Weights of a small GPT-style language model, trained from scratch on English Wikipedia.
Size: 14 layers, 5 heads of 32, vocabulary 1024, 4.54M parameters.
Training: 230M tokens, 3502 steps.
Each number is 128 + 24 x the weight over its row's rms, rounded and kept within 0 to 255. Layers, rows and columns count from 0. Numbers have three digits each. The size before them is the row's rms in percent of the matrix's.

# layer 2 MLP up, 640x160, rms 0.0771, rows 306-349, columns 0-159
083:109116146101125130089192091139127107119151104117157090159152082129114111109127114150112109087126143156132087132112135114153136141175131088141141122119208171148144130078151133131143115107145129138109110158108121125123115118129144092118123147129084129121128167145116142140129141151116136103125133100191103149141144105184143152159124133144137164100131115122157124153125140156106136118146086146119133111125141154110122115142133112112097105044155095096117118146139082163106132089127109
021:123112104125152076124093159149160096106152095096131079152135118141097170108140154136136127125112139115127054139157109113141185140130118110127142085138108145088104138113106137134055124105157141148126136133112117105108093105114123127115105133129090132138145102124096119170121108093102135144150119126151142130113160138135139081157108132154125117083181145144158190136144117097116135130135120158113122125138150143171153098132108097117117139127138131126164134122163147153071125151173140
064:096138143105162152112119079131118132159161145135118125143145104148151145131146122185124096124133114183144119132106083100148147172158092119132156095104141166127097133084117122113122149135119121153122122116112114142093115088093143136141096156119138100113103125161090173107113150138123114127117106105165147139140169086152147165140125150137157102121099138135172110147114163147102133092174092173147153087125135145135091138151084138145114099103164104121089167142144123126149143104110138
102:124155161125161092130116110102138134095191150081125119192104158121125181086120112119121109111127130128107124138173103149154124105152127139085152100092114109148120143125109150105094079055143134148159128109132101141140117118138144124159099107133115138143145154165104156111131132157167133117072114118124103112163102131120125152115118117097175128130118107126135109137121144127142160089130126132124152123131116122142094131127100144118138125133112109098117200142178106150156172143117166
022:111154130141128096101131191110160092125156116093140107114156154080090169103106112122136159144136146145150142179145128106146125125089149124087132148130176132141133143088127112088156135116110148165116103124137115138093106127097119184133098129200142116110108093135090104148110115131073117123150121105144087124173167144137142127167148135148112113121109111094159155112095123135114147120116134142123152121138128142141089118136092096122146179111156136138114129108182105137129135121139107
098:142100099127168123106161106123147119125159154122146144104151105163161135077077100160100137129120126122142150163133122124136158136153102106081114106124139160108118133123127092126121110140164120133106106099138122116171119111137135126122114135115154163073096141173070114108124097154124140147105117164148172086120117111131163129168148092100147139145145114129115167120118136148142159119141091115145159109096184141110123126152119122123083181130079128137119167136158112165105173117132152
124:097158111128159129148153111111115110065120157125093096148159134160115113110134095171090140085097153150144139099125115155125113137144135082119149089131119125127112071158204137151154066147139124134115125128118137169108127125115117165138096173158116089096106113150074122130115120126122139153147097144172151120125139145138152146108149103140140087104105089145128120140106144138100147120117114162121127112095141133135125106125149124152085154112119138094155139121175105167107144107135136
091:079178119114158130108119090125153110140156128074109104137128113130106154108121095133137084123124128117142131119107077109141116148161118167120126098115129148151176129117121131126155099082152148157092153112155157095116151123102133120092146146132110097102127126144077162105148127132148143163082123124130120085093127143137172135128130108123130120126117112122178133153160153151138135138164113201094127125131161176135076139102106174099112113147143127126144161144143094160131137108160135
125:100102124132147142063122114114094096113133128101152124096164090123172140116129110186137097157125146129150155152082117117157157179157118117102110115110154169106145118098119130151130124153143141144156141093131128132111158124115158142138107124127123114106110118153109154104113107114103147138164118135161152078131115109156162184142132135138102114177161131135135130129145135144092128143112085129124150136127106177102114104150147125106096065134164147148113138112116111118077091113171166
101:092112152113111116130088110098095102167129140117149075137143113117180117158106164144122122121144123141161146155074127099133174134119087106093137129111141125094133141109148130104173142085122141130132134136137155151142150117131134152122088114130136145106118117141121120106147184122113138083147116144149162195141108123142102161120166128150118112158179125122169128111142151122113098080150100143112157133103165120122133085152135098125107113122162094147136130111137151164126121050136124
064:104101129116140146065106089121130156157138134094119106166157119171127131132105091163126130103171122083140112143123123106148140172124127146134134127141127170158144110109164135102149118137128134154107137128110126119141122107144082107085131187160139108162135151141104171114155095147127116108130132078152088149123189114150132158149121080118143106119150164153182126123105125126095145132165092136119147128152121132142127137111150092131155097107152105120085108139130109138160176126110170
122:133082170110156096107114114141122110120122167143156076143132095124162098130112126138096127092128127165154110144132111148139128114132100166130132140092172131145133100171125115124146140137109122173150122102134154135169180101118127120144059155148138156132142095132126142091171108152110129127154112124110117125098129137121149151156159116151104111130099074134115134127090151128112119109096094114161108132101139127094121088097127139095160167111115158082119168168127149166137183119113127
105:117129127093137114123159123140087123078119103126114047145137098122115149104095105171139124117152113128150114144089106135145128131114090104130138135176135165145166112102133129115128119106140099131153170163112096127140097090118145085129118178162145120085114147137123141148099109164147111157167129108129124117166132143134175148128128085161133121135110157135109156126123158133124139142150139119174132082054121138090085165164129125113115114142171115110132123113163137113095148118131112
103:120122147091124117128090101129154117136168119138106167109140093136119189118181141122187121151124138105117118099104113112130134153124095151125127106138143148157115148144071094076168118146150122126142112118125118067133150107101144134152120124141140100150107149142089173097173072126142129131096149104110108148105149148109172121137127108132153076103140143110127137148121124154149158093149138155123147129174121136130128154181123151151156106111126123120096113148118099086109124095146165
120:095138149115103134094112119078128100105166152117087140101157097141134135165155139153118141131141147119151136116138125123132120130113166118126117114147101134131095134157120144150133125068121094180143135125166117127144120163073130128156079132117143112125105072137095127052113139099115119152174153158138162140124099150137175160139132123167110070126124126172146134110158154136118135106098080116124125112113125160122110076113132112129137129138137125103144148123115095189112136093145135
119:110136111111127128120131102115116119053141123125122112114132143147166183141135111120108123089130160170129111136144102110119134159136125103118160123109121146159113113139133143115185098068121090145127129139116137113132133148129110109092084147098105131118137111127097117148144158144134150129144133099144137096166115162120124159171102137176168135162083137124118117140140146144161165121144095173147137120077121134117110152170113119140140173067131112080116111120127067171150153109139142
111:110116130112155129125157109099114111102142144119140114131134119127135125169208146149148148102157159114105138118106147141148156150144099090130159089123135136146163121093160118116140104126125151141134158166118173171113135149141148105131128112074124109136122120158140127121174134107053132091173110092195131173155150121132135131127080054154110115080128109096142121145135157116141131163108118113124147096124118131115118109125115102149146072120136118129127101128131113135102135124099127
102:136093140131156111111105110165116109093130096114133133097140079139157094178118125152166154137144147163127107116124125136153146144124099084142142142076162171143117125080137122129158134164131134175141138135126071124145157159141139157116125128126139130097089131147145136065132129167078106074157106087132135113119148127159145135144117105140119089119172128118145163142125163121146150108102095114122130105143129142121116105147125127121120105088158127124093128120099059168096117149121123
112:082151155137099142134138103119155104141107119088116118139118118121140132111147086128188127099145163091162098113134105103140153153140116161132125140131122179132141155114099123095135147131105145155134118164104145124125121119159113142105102143142110075136108115134120192148128166112113124115137141076095111086117181069169112142111143107140133120131122155137173102180120134119123124114182103169105149112096094123149129143097097127112179087147131103143102143131131131134160132101142147
062:108136135078153142083142088138161117126148138076131111151144064144125124102140116184131120115157159133131119120124114138159138164157154145122147090089168137158149119074145124126177121128120149173101084111114115111100129097115139104114129147132129106134099151153098153087159125151082111115107121111160131122152136085151139156144103117128123108121132118120150142158127162150112130102167077144116150116147144145086121142138120139119124133104184094101112144158161104146123161106116170
091:152124118109161128127113095142106107124138121104108080132138121152117159130114131154084137118166143160129106157130084106125143131172127106115199142104120140159110103081154099136144097138149098109115099170117119107158114110138117151141139147137153078110140147168091141091120157163113111104136083153167169128128140089115155162157121132131152109149144084125180117142133130159112159138145116107104154129146175159128102100142101143144105077094121144138086160127157117135151116118120133
131:149130109122105116086109122129177104096136110116108144098165119138145126164089084202151161133140125145126133146150124122134144159137137134120125077108104143120123140051097128116180107155119120174126122117123060098129128163151147103111133146144125124128155150132133138098132091137144075142092132121098108086109128129147109130164121125132155113145131117106153149164143158138134147097155116153075139118139118149133085090150134140145142124114144140133092120125132106103126138106158190
106:114076126117111189126143118151128121141105118129126122128141104150121137139091142125122146121107162152164128135148114120163157144155132114115172114103136136126110123145166066107136134142104164118154128150145124138101133085101122158152128139121179129120035141152135138094149090130124119112150113107147123187124152135151124134134143126143173069107160097176133104128076131138124179104104104122110153128108122158129111101140103127145120086113112098096151152154116106135120161164114121
094:159079091093126118117130119161126145118158127130119133077145083121139142158091131160151119111111152151193091115133098112131129152120058108157132145133150143131098140102110134102150123117143099119115097118129093084091116123124174144129113138166159072153124128129127165093117115173132109136146106164114149145133129129140154136113158124145085103094141104130117161152109128161113153082127131143089126085144136139111107094154135130100148063114132114149133140123128101107145157109163138
115:127139182135116176117139116090131111098126142070111129163137137123137163104105106123133097125134127116164115139137071123154156164134121123124164120099140126180137110089103053106125129115136120133118146168120110109099107112133126131110135148152136101088140131150106182112081134110081112159133087141136129100120118082105119123142094136177151155147112114095158114143146114152095131167161118114156130128104164124117134115124108146160162111121159080118132160094162127138149131098129158
100:129110095113143118098148119129075106159158128105181107156127114146168119146098120126109096109134128139137108142145113111149121161166116108103149098134160114118170076106181095138169117151156160146127129149128101141101112118140135107117092150114163114124100116147126132133132117187100150118110106105155146137142130128123149180139166102141132105128099080142149115147121133142092136149110087147075117140126164181084124132089123126086089137114113103101147155155139079159120128133134153
081:102126077097123133109163124129187126110168126111138136134139131103139137085111128142119111092141130114198097160152122134134108139129121121133127099156140143127134130120117090122122104120114092117131103149144123102080113085076174107134153184135201149110103111126117163123159111153141132144117101115131126115104122116126137107131156111144136109122125112120125152154119138160099192109118136145123157068134172114130107101130079160112140153151104084114143189103150132132149139133145143
089:103114117098148135113106103135106124080142118100151120161167094138117094148124140185108131109119187115133154122110130134126154145151119127122106131144142152128154103109171121095127140090164124161106078127113147123128118123102148129142087142116148182137146147182121122109112119157123108111101108076160106171087080162135142164156101107146114092082134092132139159152133132149102148094106113134122144142093114151145138134118116140082086095141140124096155164125150087135151150119123121
122:114122083129132112144114123104090097084173189128109108115131132154168151142145126144090080165078163114140153115096109150124133163148152104068116133124118107106116130144138118153145129086147136186156144112127136134108126135121123151110109137120117142144115123148057125127105125144126137139142119149151130141120115140115130166143147129160152106123097100150146137131144187125133143139123068112118143093110137185108068146135136130086143115126164130100120163123167094139084134135129148
102:056090138128118127132124104141127110158142146099126122122138108131140160149117130162141133134098166139124104114093108128126121136119129121117106124153144158149104115074139077125128120153151134182105092135144078130106121106138150120116122117156148116136141162184127151104088126179126098121131138128128115156144135102155149142136145128154113119104145113135147139179172153174142121096108128177116158084098141148108128107109104153098140078091151093116091143112151100122117152072172157
108:106136162136172163121131105126121105071143140121155126126126113109094162128133115124145116115137182154147096107103109152132150142168083147066156129120129145140135142103140056118174088107118154134103156128120156129117166109135155163108114126125086102123140174154085165149119144115134159085146162085137130131150163159161117158117098126105111134171118118111157107135123133123093118141158117136141114150123105121119107118132159119121127098063125102131091102107119118163114113116152112
085:154121150094159125100140099127126129099119125115089077133128148103101150154108104158170149079150136140130101106149117101164180120120134120113158127121141123187129144153162064093164142101110134156164158120128149134139105113123117104118081170119109121123120124182102125111146084177120085116150104132136134147139129110143135134149128098109154095116105108126137133126071170143119137119148124133156185131114153133128071125178132115125133146126129123082099139132121146141133165112105142
105:091120128107139124128103112120137120143119153115106084107139125099104148122122092175117140134167178123114146114145132130126124128098122138089133125109108129175158144120114114127116103139128145171140086123097124160106125128107156130125144129108108094101125124136108175144156105119158136147109138149137115090147164144169170132139115084087164052112126128164137128178117146138124147089167138145121152068169117105166099188162101143147113151147110108144084130134104112130111165130103141
112:168133147093145090094135115135137118151134132111134147131151111119130103096095113198142133173097088115122162143113141100149132147132107112149112086148163176107123125105112156156158135118138117142138145096128058106147133135117132128114087164146125152089121117127138130087119129143062109161075166126181151115125149148124132149139150116153142087108109129118133159124140167140127122104131092124121113131157131171081154129184119144155145159113128150113129139145140121151094136082127129
084:122136055125158162108101141125156105093126141136145129111181126176140098138090067145068153139162139169168101107132118143118120143132112124124139146121137128144118107110134077173153109141150124166112138142137124152095133146138140098080153182137131107106108134119113117108148130128116138113128125119132138110156130172142117103091148114117129134119087117147163145137146171108110150135163118152102089101093180114111054087117135105126127160119123123120143109128129121130105156098142117
093:094119142104140129111146108170099095102153100075143126144146137117128141158165121153096155111125164137116110120119101123131114142132120106140157107140157207130112120095194140131130130122134133148116084126147117139102114119094143132119106120122149117100140122144128134085117130165129124132098111117152161172111115161132154123110147129140115079094171123174120137154149159189138145106108112135093145111136135144119112089116109148131086064091118122118111181119134078155146142113166145
129:063154136096125164136109118116131120102167163090106082165142131117109134110153096136072137106151196157133146120115089120155140119137122147128156107108089162167139127122176119122112144093121139131107116156145138156135143074131097157137111138143103105083134128159079174112111182135144101135120102131102141084146141126149112142087115145121119124134162122156162085147148142133144128123155126160122156131133124132177114107124137136137101129106147130165123163097132136139151119084125134
112:073111145087125132137119113149108119150115140125115070127162106130116130131141122165073144126124136153111149141070095120139169099133107126100159120122143178141149112146155113075147124096139121120182143121145129116175158054092099129155086136117119158077076148138102134125096138169143109119113116122173146150177115129108149138123164125146121132129138129149138135117139143145144122095130112158131183125084127161108128121161129144121130131115156154124109133166136122124115132095136099
092:138131111071135106110140085128152110142147126125119107109145117115121115165105112155189158095123154164134075140156138133131134133138115104129150151129137155134085155093108142114173098128140144148085088147136141126102129145131153130135125155142129108104112117117145162110157152148098110164117107101138138119163172068157167108115164111136102142084122132138145116168119156135152128103143119174097156079109132142128136113159086144139182090074107114134098139143131129141146149090120111
110:113088139092078150119107127136102134133093141132116089141177106129126111155079165127126115112104166127139124128118130109134167143133144099129130125151145143103149120088159122137182130060121164101108125166138068145123149156083109138124112133139157142129092136126149150102111180119092145096152077152167152148118139146113111120130160125177118117145169090119148114132148119116129135105121101150099155154114124149130140144181120100140105102116120109161132133168105091117112116111144090
055:124106147087164096120116100123111105124129087119128114140144118105131134130122105151153131119134135165124082125112118169106165117161174116120107099110177128118107132093121143105133124114126103158133128153178128134126123122155162134091134176133125090106149163157127165130143137158112134137109118104141155123159171116145156107115164085151090114095081147133109116182137139135100152098129094141137116028105111120110128110129079169119142124119132106154094155093148118139102131121130136
054:120152169125145158084149128090090069149137140094107113142138077124159137115133147141124076139115145180105133139106119136121137127133147114143128119107175127129135117083118130122142099113126165121122096140136159123072122099144144142146163134124150125109103109126104180132145143111110175109133139150160158137148156118110154135091131114176118124139088126136138083181146133142123144126172095151135143101132134099111102087115124160135089098116126115098164181104143083141098121093132102
097:131095135120167175128117090107097098084126138116113131132144110124143146142093113134171139143140180165129095101109105137129170161131119115114109143128105138136128133106087072091145124113152122109114109141136094115131159146126115143110104137164118103111137126172093192130113124133109135143127135145114131083106162086132149102122139136162118147109137101149123120195136116203142172130119124126133141114084091152145130144174093136107134099076122123141088133116142113141098125098152140
096:103123150126156110127148117109108093135173131118132101145140145111129128141158126165177136135150121077131170124140143128147175122110120124072106107120110138112187133123163154095169148154117147160140133118102139128135135085146127123089083151147107107176111064140147159134130142145116131122131118107112118130110174096141128132135093088135170078158118130173113124151085172113073134109102089144126186126128087115130115120144129126130130109143113127098150165099147126137114122124100144
# layer 2 MLP down (transposed), 640x160, rms 0.0532, rows 306-349, columns 0-159
092:108159168117139131114103075081134084132152088130119143159151111126134138128118135130154158101136150167151110114129140134116156159152099087121125151127119158108151166115171091100121126124130150152146129148139130112104161094150154087133152172115127099157108131137139145135129114119148127135145116125167110129150164069155110120133142105160128097101109150158147132163104192120110129100122109161090156107121110125124113128126108144127120053117110083112116163123175092151077139111137125
010:147149120153114174122120059130119145092174102154076134154129141138084113122075117166118131136150136135133154163123137146135110147081137117155106108154107124117104144157162090164152134135131124076157124120129125141132116127119119128112088070125132115119142110149144154105124103176139114110154164148140145152132146070157157136119143117152107098145130120123132158128144123070160128116137156169141098145112136129096161135156095094114145110110106134105180134110104090097156132114101153
071:091137143096167111101143074116117078109144145102106123158177128166147134119122099187119144092143128156154115145126116108144147152138115113105105113109133130160123134088128079118139094099136132152119123134101156113139133117112104141130074181135155120112106150162097145119147131163126142123141093114155122144153152073169156121153133098168119100106109127127158130133146150178085161095142113148121168109133122153131107095120118105128131110145115104108109147129164083142122184119155147
101:142136098103147102089089087115153119092111111178155164112094158149124128144118114134089124139131106167147109132113143133109116112102127158119151156134123144110123109091108116116105124094141134125126123124164078156157134143151090126126146176148121133162125106093141120176139111108160139083138195134097165120139152179118125179150149117109109178091134128154093086153127132162140083147116123160124099105116118136144089153150124139149139125114154136102103094133136164129111136093112146
011:109139101132163150127092057131073097140091091124107126124144158151100139178124159115141141134112130151123130144160176103115118126172080130156119107121143123115128127109109133148138137137107104142082128142123109109169146105114099118164114130128141135174115106134097152124122111157165135127169168132134153108139110121106125095076121160134133141114195129104147144122085114107131141160181145136127083131145103125102133084131147128132143115133166147126089137104104152118123134182152096
068:167099122095122123132158074091118144149121152145129178143128154122118156141109094148098146128182079158157168140155108091161119165162115107128079094121156145112126155128119103149097116120121141152135134123106158102135140145076126195111120144126138117160113118117100140126093122112118152107131146119116102116131111168136120082133172114126103139145120116128108146109097100124121138156123156129090093113139102167091149144165125194149142125145100130114101126126138146094118161088120149
121:103176119119152172113123114171144127109102137128082136112171079118165136105127089142092131106117113144163146124115121132153121111092128109124153117115155137149132122092123132131129123163172102106131186123117123100093102119111109141114160161121135093115096137130099119138147097121123123170098098120144149164104146124122145144127098141120145174103143138129081127142140146137108181110190109153105160115117158096127115106196141174145124164134142110097148083102109142130147156102137136
087:137154105093178124098126080145141124086149094110100120154170120137109131118094086165138142126143125141140098133117118134174105093175113140087113144151112139133103155072131127124148110129158086110084166134138137107146120121082133111137115137159160119106127167104112160118123107158107134163105124128148106085149169163150146118099135116142144131140098135124118100158158085180127154129149135179085143130155139131093087095123150152132134117112119124115135139169124089129121168124152127
146:118103123165128161131129119171121134091125127102144152125126098111132146119174130162096142150137117134123168135111106084128087148078137131159158062095181096124126142156135142133129139142164125147079132159138124091116093107164137174124164161144120124155152102118135148182092122139135134131106172133110126156148127116074144142134096118127153137128096098114116131120125132169108098132150102098143094155103128113146068112124115144148089142148119163131128123089134120102159122149094101
100:127163143129132166169108120118131195075102166140121152136098136159108112115109164131120117132121155148121134093135095141090127159095138156140111141152096136157128150147109115157133116123160197146089144122122116154082111163147093163121171156114120127128130136087140101144112107106119125113105133168147111097156116094109149134129152135093092151110091122127165158177138100106092173118104140104116072100155125124161125154156111130130134140090095113108109117116124139123145141135103111
066:146098118126134124120138000123119113158130130123132152115114120097144104150134105134149140132108120122172139125104166120121128101144103151122129113122136139096132153124149124130147144107114172128125115145137125132119142133124153127110093161143126147121130128133147138116114097119111130131104096157123117138135139130109158094124143130170132146118148097154103153210137155156137133128131127149121099130103105132141124142116163171162118128112116126138118159080134126138106115139126114
130:146140156141165041137122093084147117137109139163129098075116133141137139143139153068133101093168109124145119125122136084148128127085165157155157131141146134125115124147151130126093138100165094107136078125106098151161159118088118127144143122104164184124124138111123096165112123110110131107115154132107123112137101174156136142104148113160127122144163167127155136125101156119140106131101150158162136116154158111118118155145146127089112098157128184113094121123117130121126121099112125
108:128122095143126124125190091105111126138131127166101142135133105148139145123125143136138143165100132066137109173148113120124132092123159096087157107130092105175139124141109151132116136168106154155132115088113084106144144172118133113127159127152120091134115143146132118104132120121128134071158152143136115119129135142113084115153158152137137117061128096167127135108112119123165113107173161114079104153165124142127128149123102120110199133128131137061143132103118149134164097120145145
099:158202110081133145130160068060125175156124159136138127122158097102144102141173112145143128086156170115138126128107116120114132119144136143181117126157129093115122093127115116120081119144136112150126085148121149098155142168087130142067128160132097132163149125141139118141112131109115115104121117117120127096120133188117107119150127112155106136180167148113100162130086120139118097119106138113107131132126093122160134164151163123125126156137111096130141136138165129121138136139105108
133:132152145104128193107105110146115133066109107095164126064108098135094133068118134147156131121128163129132111123157092147115086144122124099117157139133149116137112114149104142180145175143139145152112107155123138103114110151107142113153152107133093159122126150164148113139120151153113112092105137168142115120152124098151126106132103157120147124130097106156120160088151158137118139149119142108062114134137167126166133113125147117098139123125145160140111124090099149148113116200133099
113:109145127109081115093094120122145154167149100187108175136111135069140078105152101132143105106123089148148135105163118126134130181113128117175139125103133084129122161104116175140158173124115131130159125123138121133147159205159143135117144163106124135116127071090146131140122101116113119105135155105145135111124128146131098141105106134127141127147119161170131118161134120131115162133104122100149186093115108135108161101160151109119117121128135099116126130090114102141135150098117092
113:122145118144139164161144136154106151081118095146093110157140107124110098112076159123107110165138108155110113090134088112143141123148141148125121155122165165083158118104117118166129141120102158130119137125101086142098094094163125134128116141133157136116102099125110132174098128108158112111105166143140117087131092134093146118163134145104145135147150117116117197122139112104145122146170128091130065149129165113115099110123135147125158126154127170121080130160124163156102103119161162
070:117098148148099140115092135119160095123154126171112146160146121140123149122099129148132156072169171149143108105134126080147142152173120157154116165126162139123147120153111095123166162122160105126122098126139121112107159126156122115108121158154104110160127092098144148130108111133102099118115060131108122120133110087122153129181141122122183129134131123115178101146154172094117109141125101159122097102134126136151061104118131123095144111127153117104146166158114134105141110094108161
122:104131171147144123127114093073125123132156124114117196130168118102123155144178099123134132058106125141123128096138108155130127113106137147142134125095183152142139103118105160183134150151090148147101102120157145153161155143139080160133131111130132156135118099105128115091164151148110131102102102156102131116127114115116149151125102075142117115085112127110141108133152094161151130103142122157094122095131115115128128154121124123178177151114118110168131135089181105125146132129138111
065:125121149080186118109132058120117064113131143084135114157166109161157136113111118191140121101139149149138116132130123138163118168165123103111126106112109156138130134110171118109155104107135148171124134139100150124113133115101137112122104177158163115129115159158094157118108101142103119122115091115150132126132133088146126113142132093168109142133131124169149119149141163168113148098114093145118136113119136160129113107134102166108142102114144121124113137146163083148095194112126158
110:154155152076137087145108091129102099123121148110116152175152120155078151133125132185133137114136153178126116138099099134121147126150101100098134144118105130118123131108153058176142156172147124128083114112104118139143107136106108099141125169162156134140119175118104120077158166125085151083160126125122141136136143148140136119139120135107095143116127102134135128135148165112127122151101116099163152139161167166129136093133090136074136133157097123136124127136127143112139110084099139
136:149132110161147155152113118100090132118141110117144152131079096128147100153147138098160156094150149149109073105161112118151163125159110151102129116119106112114145092140090131106118082164130114107134137114105090104125136180114120180175106154135197141169138158137128150143169100120123144143138070140086151133147123162120149117127147123119082103091136131112144128159080114106110143126121158128150091125089124110111118129156126137117112127142136111173138094129141104138108142147090108
086:096108136103130159133173076097087122122138153093172128131080087143151144115111117157083135134159147141131100134128137113116155168169167127086113100084121174127115155138139155099110083145112132146140125141125188114104130152132131142132126128124109114111134125158138155092125122102120127138126114061196091135130136119122143163169111125128110134062177126097153133153153118164112167130128133109129116130083118118115152155132142136103149124112132100145129160104132117130132147141111153
089:142130158149153115136116158133115089124142131139155127144108101153137131130093145132126144132142133119117127118088189161099119130149146093067076114144145106108108134130091116138165155147132114131119128116132166148143120129166164132149075091138091145160141153144161107146098139110095178112140162167140134140164120116151125134118123135142130162081152145119093120148136144142168072123131154124130134105124084088120099085107136130133076124116086154147101119142090076089116095131141123
118:102153169136113109096114088088123087137124071077114128137135188136114086127130083132142128128128117151128157119145152131161123137114129123132128111107132142134110113124113116104121098106124148156123152169183119079116180131113120128123112141103109141114152115133150152119101151120137103149083119112107156129125111082128113092163098146175141165146090121151119094147151122186134143165142138135131149125108124160126106127123134105167133090131122105109138170112165074139161152137169172
078:130168086125149131118145115151150117124134132079130123126147153202139089111115133118109130127083137118143100152109123112157093145169108094079136114158170165103116154107140137100093092139170136151102122129132125131159108122142125124117138180119119102132163120134129136106122159119132159187152127054131123122177135131178138134121149119119067124095133093151132144139139141107134157114110111180127125129134115127141127078134147145104122095088121088142114145125134103118128138169141154
085:113166142146120135128138124138148107111122093143130096175127079192105129119113120124122129149131105137131168082117160124044097130114110125137121170146126154137104110125101148137152159133123160147118132104152150132103110110121121120122185131134162164164144198073144092161115151157146124135103158157105138146155126100149147095117111168105136117078107135093087112111120127133152096113122167113114128121121137107126125150116102121162067140142110145127110117117124143130123156159106125
070:087139132087168122102144036111096106114148133112108145143129134172147144125114130143144121148137129160141141134081107098142145162173117150130098121114139180144085127105152094111096121102125128131108135135115116118110177109094125147082142155141152132078107128147080155122127099143136133095112129099118135143146140100176132149147164115156128169161130128114149149128123133162107121139098113111143133113111145148161143139137110137100154142164158090100076147152142100103094124105162144
129:117113130106177115137109102167141128147103168126156104134124130163086148108134084113151086118142101113109107085173151147077128121137107153129107120123124131138117131150148142137131112139109105124119132189122131151158132164097141121148113152151126123173111090138129132110158113132144126090111123132132127088146146141110101143121130141112087108113098146129115136136149144142184150125150120165088098138116107084117128161145168154139120199069107126103124125145147152135145174108080071
100:172155127116151133155082171103152152173174152147119109143145098127155086071129093127094099131156124159142138165083096118105086136137156123079113145150150118131129103105128134157114120141134091119128130123155147089115130080119129121161089077147138139129134103156129087132144106133120122091123149150127168124127132106152141121130129177165132117100124139089108123133155137147114077119158158149142118111163152121144152131107145170112139135139139154101087125112107098134122095087135094
108:167144156181181111074130114114115125097097149146154146156133133141120115106129147118150131127145147131128117109178191112090139092119119143102101102152118091092124130140125108124142109106110177106176110116119148144082157149134121100097118143112123153086096122101157098108136141112134155131128125140144128106134159141121107121158156106146143085147124109103125106121118128160132115156159141137108087132151111102158142155140095124133125194099137158141115160122152139166110098078073119
071:112147117126142126158080024124138103099141084137134122093143160114124138171136133131146159126128108117150145138094127099129161093089118105167162154165145120110149137097168126099116131099101139122126166153116157127136127167136151114111128167144129155093152103127110153130133132129119129148139105147105176117122143120125133160107139121140117110145142116143105115131106132178127121113113119126162036155081140098120089163137159128111132155150119146115102121159102101117124117104161136
112:140096079109140077163075075177127134142122118151140147114122124147115089149130151137130151125170131143140116162130172136102135112125154104118138107144134134135118154140091094137152105126116146066141136130140092134184119111119132099120101162115130150140135082132122100114164135142184114130132120158179131106153101111102159125149130137090109112132132099117137147102129110136119093134149184150149159125128161110124150112126113087108109147171116120122152140130083128086112147125183088
113:151116066140121134101159100163133114140125104123163119108105142160148170114164144119123130087088158095114130128163160150095087114111080117136177110156138130140118112093067158136138136120113155149096104118129118104071175104130178095130156166103131123125184125136139104148131117170118154119114141131121160176146160134126131107149131131111134134114124125094129163128155094152105106181131125128128124134124108157124112096156131125157121143110081128119125079109127132097108154109121131
077:175136115131103095147119088124123150102080138112143118128096116116124082103148153086155176140113147111093176146131114119146104120120145123112137133115097100113168132127129125110110088173165124120158114178147125145133133160064165137168122153097134150107139130121174146126125068138153112160109145088100114102140131125127078134117130124116141146150108146124128108123137144088163103128101106124142139168072129123146188115148155122116131169161129131161148113126123149087147107112130131
075:169158131073125087109090139133079107163135129125132089188140123103155112107132114143136156144098107181125117147131102135100104143112136122119123125089130095132121157114112108136125136103148137127136125112167137108157137113157113148119113096144130101122178113150108121151144151180139139149133153093115191146101141124147136093149128167118136109080149146126140106104141145176120113121152152114181139132145149132166078088096106125142151172121140138132140138138112115123123137062082118
137:160145128111148124127110112148124098145100155117158107145102099139157144147112149110081136119129118122081180137099121163143121094127133148130159146121098158136110134110147123143086155175143128126092118117144131133117122134090087079140122124149155122136117119113123102082177145138110135165114122155138121138141159120172174123114137128087105160143159143119143097091126118107132091151096144066090131110161174147126133125090078134113095155136094153160141175145133161157100113159105131
091:123137127138106140182118085169111132129096135106121105127106133130097100110102146109077105125137159143174117152142089119111142130142141130128114163154161135129135037132115192140128105151109148172161148107126136136096162141117132117147101187090125130121121155112145151106139158091125158100095135133124144119135135098135158130128145124125095098118101145052124158123097142107154126113117118119093140139112167175121124127105112158164115113141110094173160115141147138118125121119151139
092:131106127108091139107159149123151094162153162151109136150152122141109161134087096132088122107116125126107153101161154102176140115111126130144175100159118115115144134132101135140099135139083082128149151140147099127165148124179146167092121142123087095109146119115148137143116168123117120090129142147125158120156143107135079117119133134120161126136128155141154088124119153107143109129121086117143095144101093120117169105098139128123110126111115072108139144158096164132172125122214152
110:143155138109149115150125126121155136120076119153116069118096165094101168103177140108148115158141143149118106112142120100112098086135123118096128116136142161139148134190160144144136110113111082125152164137113126164103126145131103108094161124140166141105114116110179134130095160151113136101101147146100108098129115133132139107166123104143125100142086141111105133128138122091137120104117157083154078114104160143153115143114160151113090151138093124143150134100129114189149141179153117
062:141115158091142111139132056143152164112112147113145138109151171137144161144145119134134114138119140089146109133138139094173136129139121146145144127124125122135128143167156144146161129140115104135136141121077143126147093138147059118130082196162150157128144110123128131180104142131117138135122118135084087100131124130153107123155116126107136129129120104135111150100094149166090114153109136094096094149103124094129102131134158082090102122138148115151099085129160128103152199117161113
046:148108108131106148135172000153113117147114150132123145123111144106115118116155125113156104146093112136140118118137115127138107140116110124144118137116155141118091144131152167158151173119126149113143133131115113132142120164130131168144135142139142172096161085147154128155104116100144115149111136123148154115104089118127108181098134130117132140127130135141157143134098119175089141169146139092125107129115095124126140116142122079122110132126165130155120133122127134115084175108097108
087:171138138145160121112122103132073143098098130126114132109135111125134115096147076168134146137178115117149124124121097138150118153144146120123089145164117128129120137130091108102125107193157114130101091152140147104116114133111106107078140125107134136118115121158098105131113103127114119135160139115153086182113126089160115177111126157098113119155147130166104128136099164185145149126111112160119132094119145155169110121114083129140119127136158116111134148163196153146078142153121096
113:110154101165139145096108127201144131103088123126143156122089135117142172115130115106111148127113149166114097113122134100100125138141141158109112128095103129121070107133089103138094133133151085113111133096113163129129105173113135172187143123143160156112129128122123148139134146087153156177122146135135115109134121130108168141164128125121077175130101134092129090120160129110134115126099144127103121122126172133153168154118111116151132072080131121124087129132126185122147147126146128